Part of a small language model's weights.
Architecture: LayerNorm before each block, attention and MLP in parallel.
Training: 615M tokens, 9377 steps.
Each number is 500 + 40 x the weight over its row's rms, rounded and kept within 0 to 999. Layers, rows and columns count from 0. Numbers have three digits each. The size before them is the row's rms in percent of the matrix's.

# down: layer 2 MLP down (transposed), 1024x256, rms 0.0648, rows 909-955, columns 192-255
# up: layer 2 MLP up, 1024x256, rms 0.0725, rows 910-955, columns 192-255
down909 121:503512487507570567469466569413433469424520539428561499555496474453496514452536488508477556430436506478529515527523494450499554474468524468453525524516487454542561467551483539551535490432512439
up910 105:484504491540480545461495537463506505478572482464461548524486439494495540548598542518540459527519557494480508498540485452474502537580498479482557480511418477460520474525562503518496434526475540
down910 104:449528553439489535434553448500514553490543493454540498594516473528521554462469486466517481523531462542559506514498513520580428504496514534482484517473493533501557528512546517545452464467508498
up911 103:532449559581556443542518530539504438500456555543435544540430406473489537548561489499566504506463511577506509483516465478485505589531437546408516477531491472580457551528499487553515507482574526
down911 096:501467516488489419459575488424471516495424468518443479504513508476534533542453492443460547557531481507570547393525551484510455561479423521578483490476489503502534490505531499481434540501511493
up912 088:431429448494487539483489431511455501521461501491427484545514491589574428482498604525440549441456562512523535549447434468516486546524499483525457431510583537484632594490531498516406460454576546
down912 086:425432562493489446459513523550509513578499494568481537481480496482573500532503459508479394443606494472562542491569509501549489461463509460475538454503401499583390480501527457492581511516452453
up913 109:505463469530468494484458486539516451478458535512434573530481428458477492472553526506547494449454467528508481485488529539487543553515546442438553491485493564458555516462534437520427499455479458
down913 111:487464542545466527516526566486499474462510522486548440507480511486424550564561513499528635425443469507446468543499415463461523536519488532506486523534453517486520508508555532485489524495479514
up914 094:492499532449457496478491609531547433454511524519525516527523423515555490529493588467505483458534546553496530528488479508461535504499473445465488472470450539413518502423470452464463463447512513
down914 089:459618495512471511492529464583512515533546498439511470548469456531460613528463458474462497587507439503554435475471488495467535460537575474460466520461502567536499543513536526485511501587468497
up915 098:479479427496441507427452572475510487531550482468472557530432458470481495457480455565529434523539476459479566526540565494501464519476464482485493519491505527563518534469487486510606504407496526
down915 099:497485513599574490495524532467564484497465517421492461486537501513535518507494498494500512547480518504486498434511569482526491474478519439498496563477557483501554496591506487466401488497500561
up916 100:488522451519513517431476422470508549595454577535486572461526416481502496452538490414491477509546483588521538522525479450577566526515545484455603499458534497510485539507516532561452507470485494
down916 099:513528522491479495525501530511516577417481468520569498481522431459468531498446538563530606469521422482554496520497530481469519430435569526476466530522510483543496490516548478444467468405471485
up917 099:463467462495437534432508544477522570554525547549539429497468457513500490476526466466529505511472484544561566486505448523491532507461483513559540508526520600482486487542479452459592436537505492
down917 093:421584563480542413556499475528557519472461482484510526445523480474500514472508469542562535524549488516511489454481456432487509415499493502540447522601513578518501480474465477519472422515509546
up918 102:451443521528464508426474618502509526508524487462494487561498459458514562440513560499535455448441479524557430490469517423496506530450530492500521535556479522456435482560522532563511524516443488
down918 094:490500487488487504510490466517504468515521455521536517444509503512551480505518495495528523450540466428471564559487478508522510447470508500481473445480441421570494544529561514509422467502495451
up919 100:454519384533492522469539531450521451459518500458511565479479495501460551489538477447537505517481552455525533519448512496506539551452462506612436479547526472532515464487520512526479534494489524
down919 100:611488474453450476493536520575505489537455556476540499509506471562498482515457498557459472505528552487481489479498478498418544432529463493490547457467478453502554549519510513469496470435511506
up920 100:452467482476538539462454526507512504461505542488455516498463500486476462516567519510520546501482483483546554410436495471508469509472486469480464489501473542395492500595561547539475494489519461
down920 095:514515477522544475541543511507454536468449468464507517557513552410443472445511519518467526451496478528540487423562564464487522446494486534428509529541447516451453492520474476532521466561514457
up921 100:493491460492429474525532501422526521496537436477533544559508448454487455499530494462471629511532464528457533514461550501583467537469523473528505500534489486548550528568509456569522502516460532
down921 100:554459510473498524520486492581512488594530487463535478487464545526458502454522490549459454496520538514554514502456519605533538494452483481522458556490510487508491481486441566520465549426477549
up922 094:484552395420485535533528515548453447443493451460485560553544507482424445489534509535547527535487569431497500482463483426489523502482514561567516463459555500464526451511574481521506494513479511
down922 092:517511535459487501468475483502536538496523501512547559520480454472539548461558480546487476488474496516535547427487564527537509464543490483458513560487526503441421492475592512426506506483564532
up923 094:483477515471550472486511543505485472448506438550463454525461478498537458464491474418504551482460499535525518501510511521567542489516514446477449495466477522536490501500489505474521494505466444
down923 111:424493480558565566479479475482498536558494531475476511549433514514493495488539515508532447511565481445526462489521486469539499554497520466528500470465500504483522496522532550518519584568483504
up924 093:529450522478489490494448456496494562415513482434469553555528436520548522448491519435490569495546514460480514529491507476462538553625512451457492441457554383471483548565556476413501503540474483
down924 086:463544403462479475537482531527485484466489483480486490580519503510494449462535429545549508488526553445553545504506513551481531556467500458457580455401451511525494472484528483514549521479448501
up925 106:471545493519554521476500423442518471540464485468464596477464508468452425435543546522520523607545519550527561590484489468530481560489513524538442459531552526475535474503518443538466543456521527
down925 105:508420518554520495480471588471518495465453506466499537537572557522464490554446520501512475463506525455430553492581555559480491471565489499453487482510514452494400571519454578430458560494536497
up926 103:519502521443447480494548496507556531411552463518501535522495513454496557521522482536577497531492513495523533477475479448584540500538546475493553472563457558550533513453470526539498509511473561
down926 096:466501489500535567476553475462478545500529523576522467516493496472438548548499499530466559498487495517598446517557516464551516516507399466470535492458503514420499528498534519488491544483460514
up927 086:383450515437453471452499483460527510432552561547424469535554525574578492497453532518528512503555475459514484514446498495518494583488492478565544480505561500449553492413513501465439503521534513
down927 088:527483465478571469481504515536387541511565475477509475503478515453525564503497498544459563519489520500527493468447588446499501512538502477431500523507443511485459471523479503459528534519440536
up928 103:512474461469498515515533479492541508467462508499428575501548525510451480534571467492506456524553504490529502487466454468505488454438507517473467500466511460460498485563564594457506392447465540
down928 111:495499530580498478504491508514498496552500534458490517491480524503504467510548450501513560458510559547495508513494475523515554537408553542518542461444474495515432476545484527521522453498540499
up929 102:434516496520522548587552507475459581493488500492528508548469521487503525437462503481525432493504482545506537532527498410459466497429502478537443507553406456486502497416522523520443475430513547
down929 104:512558495462486432467463457462555519487551429493510423495466530520481529495535564489451538453502486586514546479570520453513545525466507469583563476512564527592480488426504470516517443504465515
up930 106:445527455463530491569447519488559488464461492484464443529487508412584467441593465508523553520409524501490505463425463497537415517531517475523514450524445543430512474480527538505506434512508502
down930 109:427543488572473554489488473422527540458546457490470506496496573560485558501499501514577500474469479551466508524466509458488466484535516464488498524566571555472511506467543554501507586463550549
up931 100:452441514483508514477449597520417524526514520557451460512412512454485501439531425476526491470467520484572540537439440462567481525462571494539546379538536457523511545555478545491443535438483527
down931 093:462557452547429453513518433512515487360538460486502530503601485560478534430512450489461521508542473497518527458545520505570494509510375446491517536464520569540581498519472511509475574539525492
up932 104:462437487454494494507495541438540456537348492487525464574483525458520511490527448475449476512466545533442516472471480470455528565453542467423464528450427491586511482515544500542505470477494532
down932 108:569503571520489519479576472518538514528542509459487459481534429509511519508498589538475463536432494501493444510536452493537450494446454485499530488583447522576533541471460545542544540448516524
up933 107:525507466451450521546477594510505432572497525512489533461461499474535491482546490478536491499508546549484493439510416433429429530492455551459461488500514500533464507488536465561469473525470391
down933 106:431504510530548472553514498464483501497502490466602450508552574470487518529551495496465436540551481529467533557513580473519474473507484471611491485530582475472569446507554479538465501558489449
up934 106:539452502496514526496513530517469459512485531464523563516470441516428490564533406513469506528492495475548533497447486535506487521535456482496476460435523486552464512530518563501502516403502562
down934 118:578476481503489433435515538498532571487511558539456496543490509515435447462475484487458466433569420485445516423439562448464526533457477460433507506518477388474517508497486495543578543518525604
up935 085:502484448567566470432530515572515526498511469552464505497467563460555544512542462438549531463510434467539455517465463505537527494506525447446460477488514506502475535526485497451460476410506498
down935 082:472577583421465460456450458439507506507512504543481542525533431487564500491514602530471503496467552501502527495444453554511462519528506527476514500527463568477499538512475520577544524466465468
up936 107:503473465505520556521464557465581471484526429505503507467471458413510513463531513465593536464444473465531544454475592508579459536518503486487496470443533501533513539514550521480416458496558552
down936 111:535462430456510491523533477481605452485464488489463446532498476483505527433550511560489530516486508505561545506503492428472540492487470472500530546522546446499474492446468461492609520573551475
up937 103:514526397537510446476549501559584353574525552519483437516575440564489467468531538525496499543484478576488500510470484508468436536493427522511594474447510488391502532466542560578459517531528577
down937 102:464513523544472475491452534484490512462514434445483495521500494463581516512562498455535440533488573518581526495498490468525471581471597476468448480468504468456513435600493453568487494481515495
up938 103:543481508486506517473528453526549446478522445507519531568450479488515487463608506556482499567495549470488545555525439450518480508483469451559536498519541491457452521537494474524458487444507531
down938 092:454512427484479541464508448473531543520522450536492513470496495475472556487436501522522498513482513489513497513553517577489520486459489590534514487529484443513485378446506489514520481477476575
up939 089:494547509533537528510499587497499456532521478510526508450576492519502526461482481458534563454542546476493545519465430481504485515514500515505498456492594505534562467526480507507488480525416505
down939 086:501519548458481464469487567507499471423484543459595477501483458471426468550554513489434434496421429482482438515524523490572518543490471519496448528511554510496466529481521515519516445493502500
up940 102:489456457502525577568495463473396513589444541475549495595560397488420506467474478517490455519507477536533520455528403473515460552481492462496545487442437454593446503553511539542470500496496531
down940 099:503535481529447508457544503538527482474477431484478503479505472459471491512553549510557573493554545479490517497547543537422552476534477513539561499471488553474453424494485466474487519485475499
up941 110:446471515517485549506504552474557467445497476428483560525485483511458454464512517497597454466442441515569483580481525439520542484450487538514480428449504517459458568543554533512490469540509533
down941 101:533554463506497431484491491527535485475497496497513428476504494458539435496517556489441558446528537503493517468482504417534538527510509500518543495437550444452535440503520537514414499583488472
up942 090:495516502486454566448504507484530532503509501472484522476583526463515514477510485515401515476500550526496449534468515575499557561436484452505567473422539562411452494482480457443492468447450526
down942 088:486522522458546467566523487512464528466581515434482437404444485506544420503534436470470538496502491551495455442505502478510513568490526475568521441552529528503536521498494532532544511566427543
up943 102:514467492524466470491494444488493496456377483474460536462476466473576446487511409480546504500502481560425619535475459582510508575462459459448554472464537482465550473528540462542415484461486506
down943 103:534502437475528503546524540570518431476495455534496452475510441484484463548464558545499515445478577483439500481472486503555562438487558486561544503497544462546476498475467521512520529515481546
up944 105:494498499440487554535463575471496459497548552466499432536503525525511520545532445490519535508508577533490521534447520490492475541529493536406556446501423583527391431486517502566481413531471570
down944 106:504454452465505479523607520483522500482531526536510406436471452529436412548552487481473587590506603519440515476522523495491495496543555459429496501565452502491518493442494466474552468513502496
up945 100:388433456495475515454511500496556484480415518548474499524560532527477548346492473486517516484526536486500561485512522477528536550407449510520451453506494490485518545480494565489478502484495557
down945 091:602552491513479381510520537453524465476518501497508459494474446521499446531512516504569525500496463549508572531557473487453518452501496507484522450492524524555507559595462466482541479563534541
up946 100:505507499505466528492477523509514460426482455526409568484490531466462552503450484431542429520548538508496457574484512521510517518462464508476581491459513464459464478500504538516507501465556495
down946 099:480499440480521530514456520492426556551517560574471560564498409493494503487457413495519541521483553515452533512544512459493468505425556501487475465514457493446514532550513570489494434488490483
up947 098:507414457534468515515492498556593442530529540509475507546452493508493443473557544447465475519447473519466516471450521552553466501486534505463421458475559541537561503502534524537520464482474492
down947 092:491570499485494488413550460480531509473473511495460615460488534416501516532502479563544537575558500475505442479542512456482510471443427445502460457429488447500488528514479568534380526546464524
up948 101:464477480463463540462503560474521553461517416485452511477483501450577500457483537456546554510560567513550576422549388443522421506489472480508487506511478525515598440454551473590475490514480500
down948 101:519445551514501434542461543490471564503481480517507469524495526556518431505429505472489455482493480543522525595460518492505444422483549483444507547519436549466501549460505561453498541568467519
up949 109:535486462520490489524485509512464531503505552454439508465527543524518460493490436511581581467572441528459538476548552490498495516435412484487419479468535441598502477536518490523472484521534553
down949 119:449469546470482489554509502525482531516475516507465513541498522561477499439507437463516535465497541490490497501528530523619575569481528543412421514401490494448447462513439548454478535467551511
up950 093:492513485475488600561477540495517434544489452403503572499494488481532470460537489508520508509510497478535529477478478487479502464458468560489554494494495448427398491517606487526485490445396556
down950 112:419497512533557474484484418531556534435470526525451447569455473466482510503498492526506525454465447484466444510551456526551519529475544450497509514515503533531564544473433491512469567560550517
up951 103:417506479507501527514517450469519540501579504481517530497514450458495517511584434533518511504541416453495567532511485535568515554514528472524563499480459557564552462500513567519454507426453549
down951 106:518548451472493528522518508534506512456468471537469452464517520531485532474545620405534441482566380489567532420552496554462515519465510509538463543531523465519541479546453429484485563471458542
up952 101:452418524512511502500570480488499515521482466471494473525582583526507448545470473431490545473480450549568551469460526528564600521487521465522460455498553448574564535511473430507546455487523519
down952 099:472573465561504587559447445524492481481487502549457514500530502549506511428485474477504514533451547490485431468598510498491511552421501450446526501511593556500527481483515388538557471432536430
up953 102:502475511506441474544497508534525443527538472553502530497537507441555491553481483456487521590426512532433500483499500521523566526443510423443506447511428564522521497479529524527510473505494536
down953 112:461529507521488526494426510454579495494517585528499474465574548454480571487483461575518498467492443471507570537495526462479464507529459445537492541390514472452526487459552449530468494493498492
up954 103:540495548480473483504456495555541431559446528415506562543525499518498495491539456473531532505497502593512510461494530557428528487496501507433426483513501551533504546533526532527527419482480522
down954 096:488482482502509477478439544455482516492479444530471492467482598501511495433422466539444438502493480503546537473523509504486572476494524474478506520439533558535497497521484588435472539483527474
up955 110:458473494519512496516461552505598504486563487558392490458514437483553499454523521460506547505525529519453559523466502484547488524513501457435488431477405548595499435518497542430442434526449465
down955 115:561538469460492555461521562464458433539564498560475463475563478458495500483498465398507502535507499452427513457588508482440401527493479502542471482533460480473474553526488461487473478494439470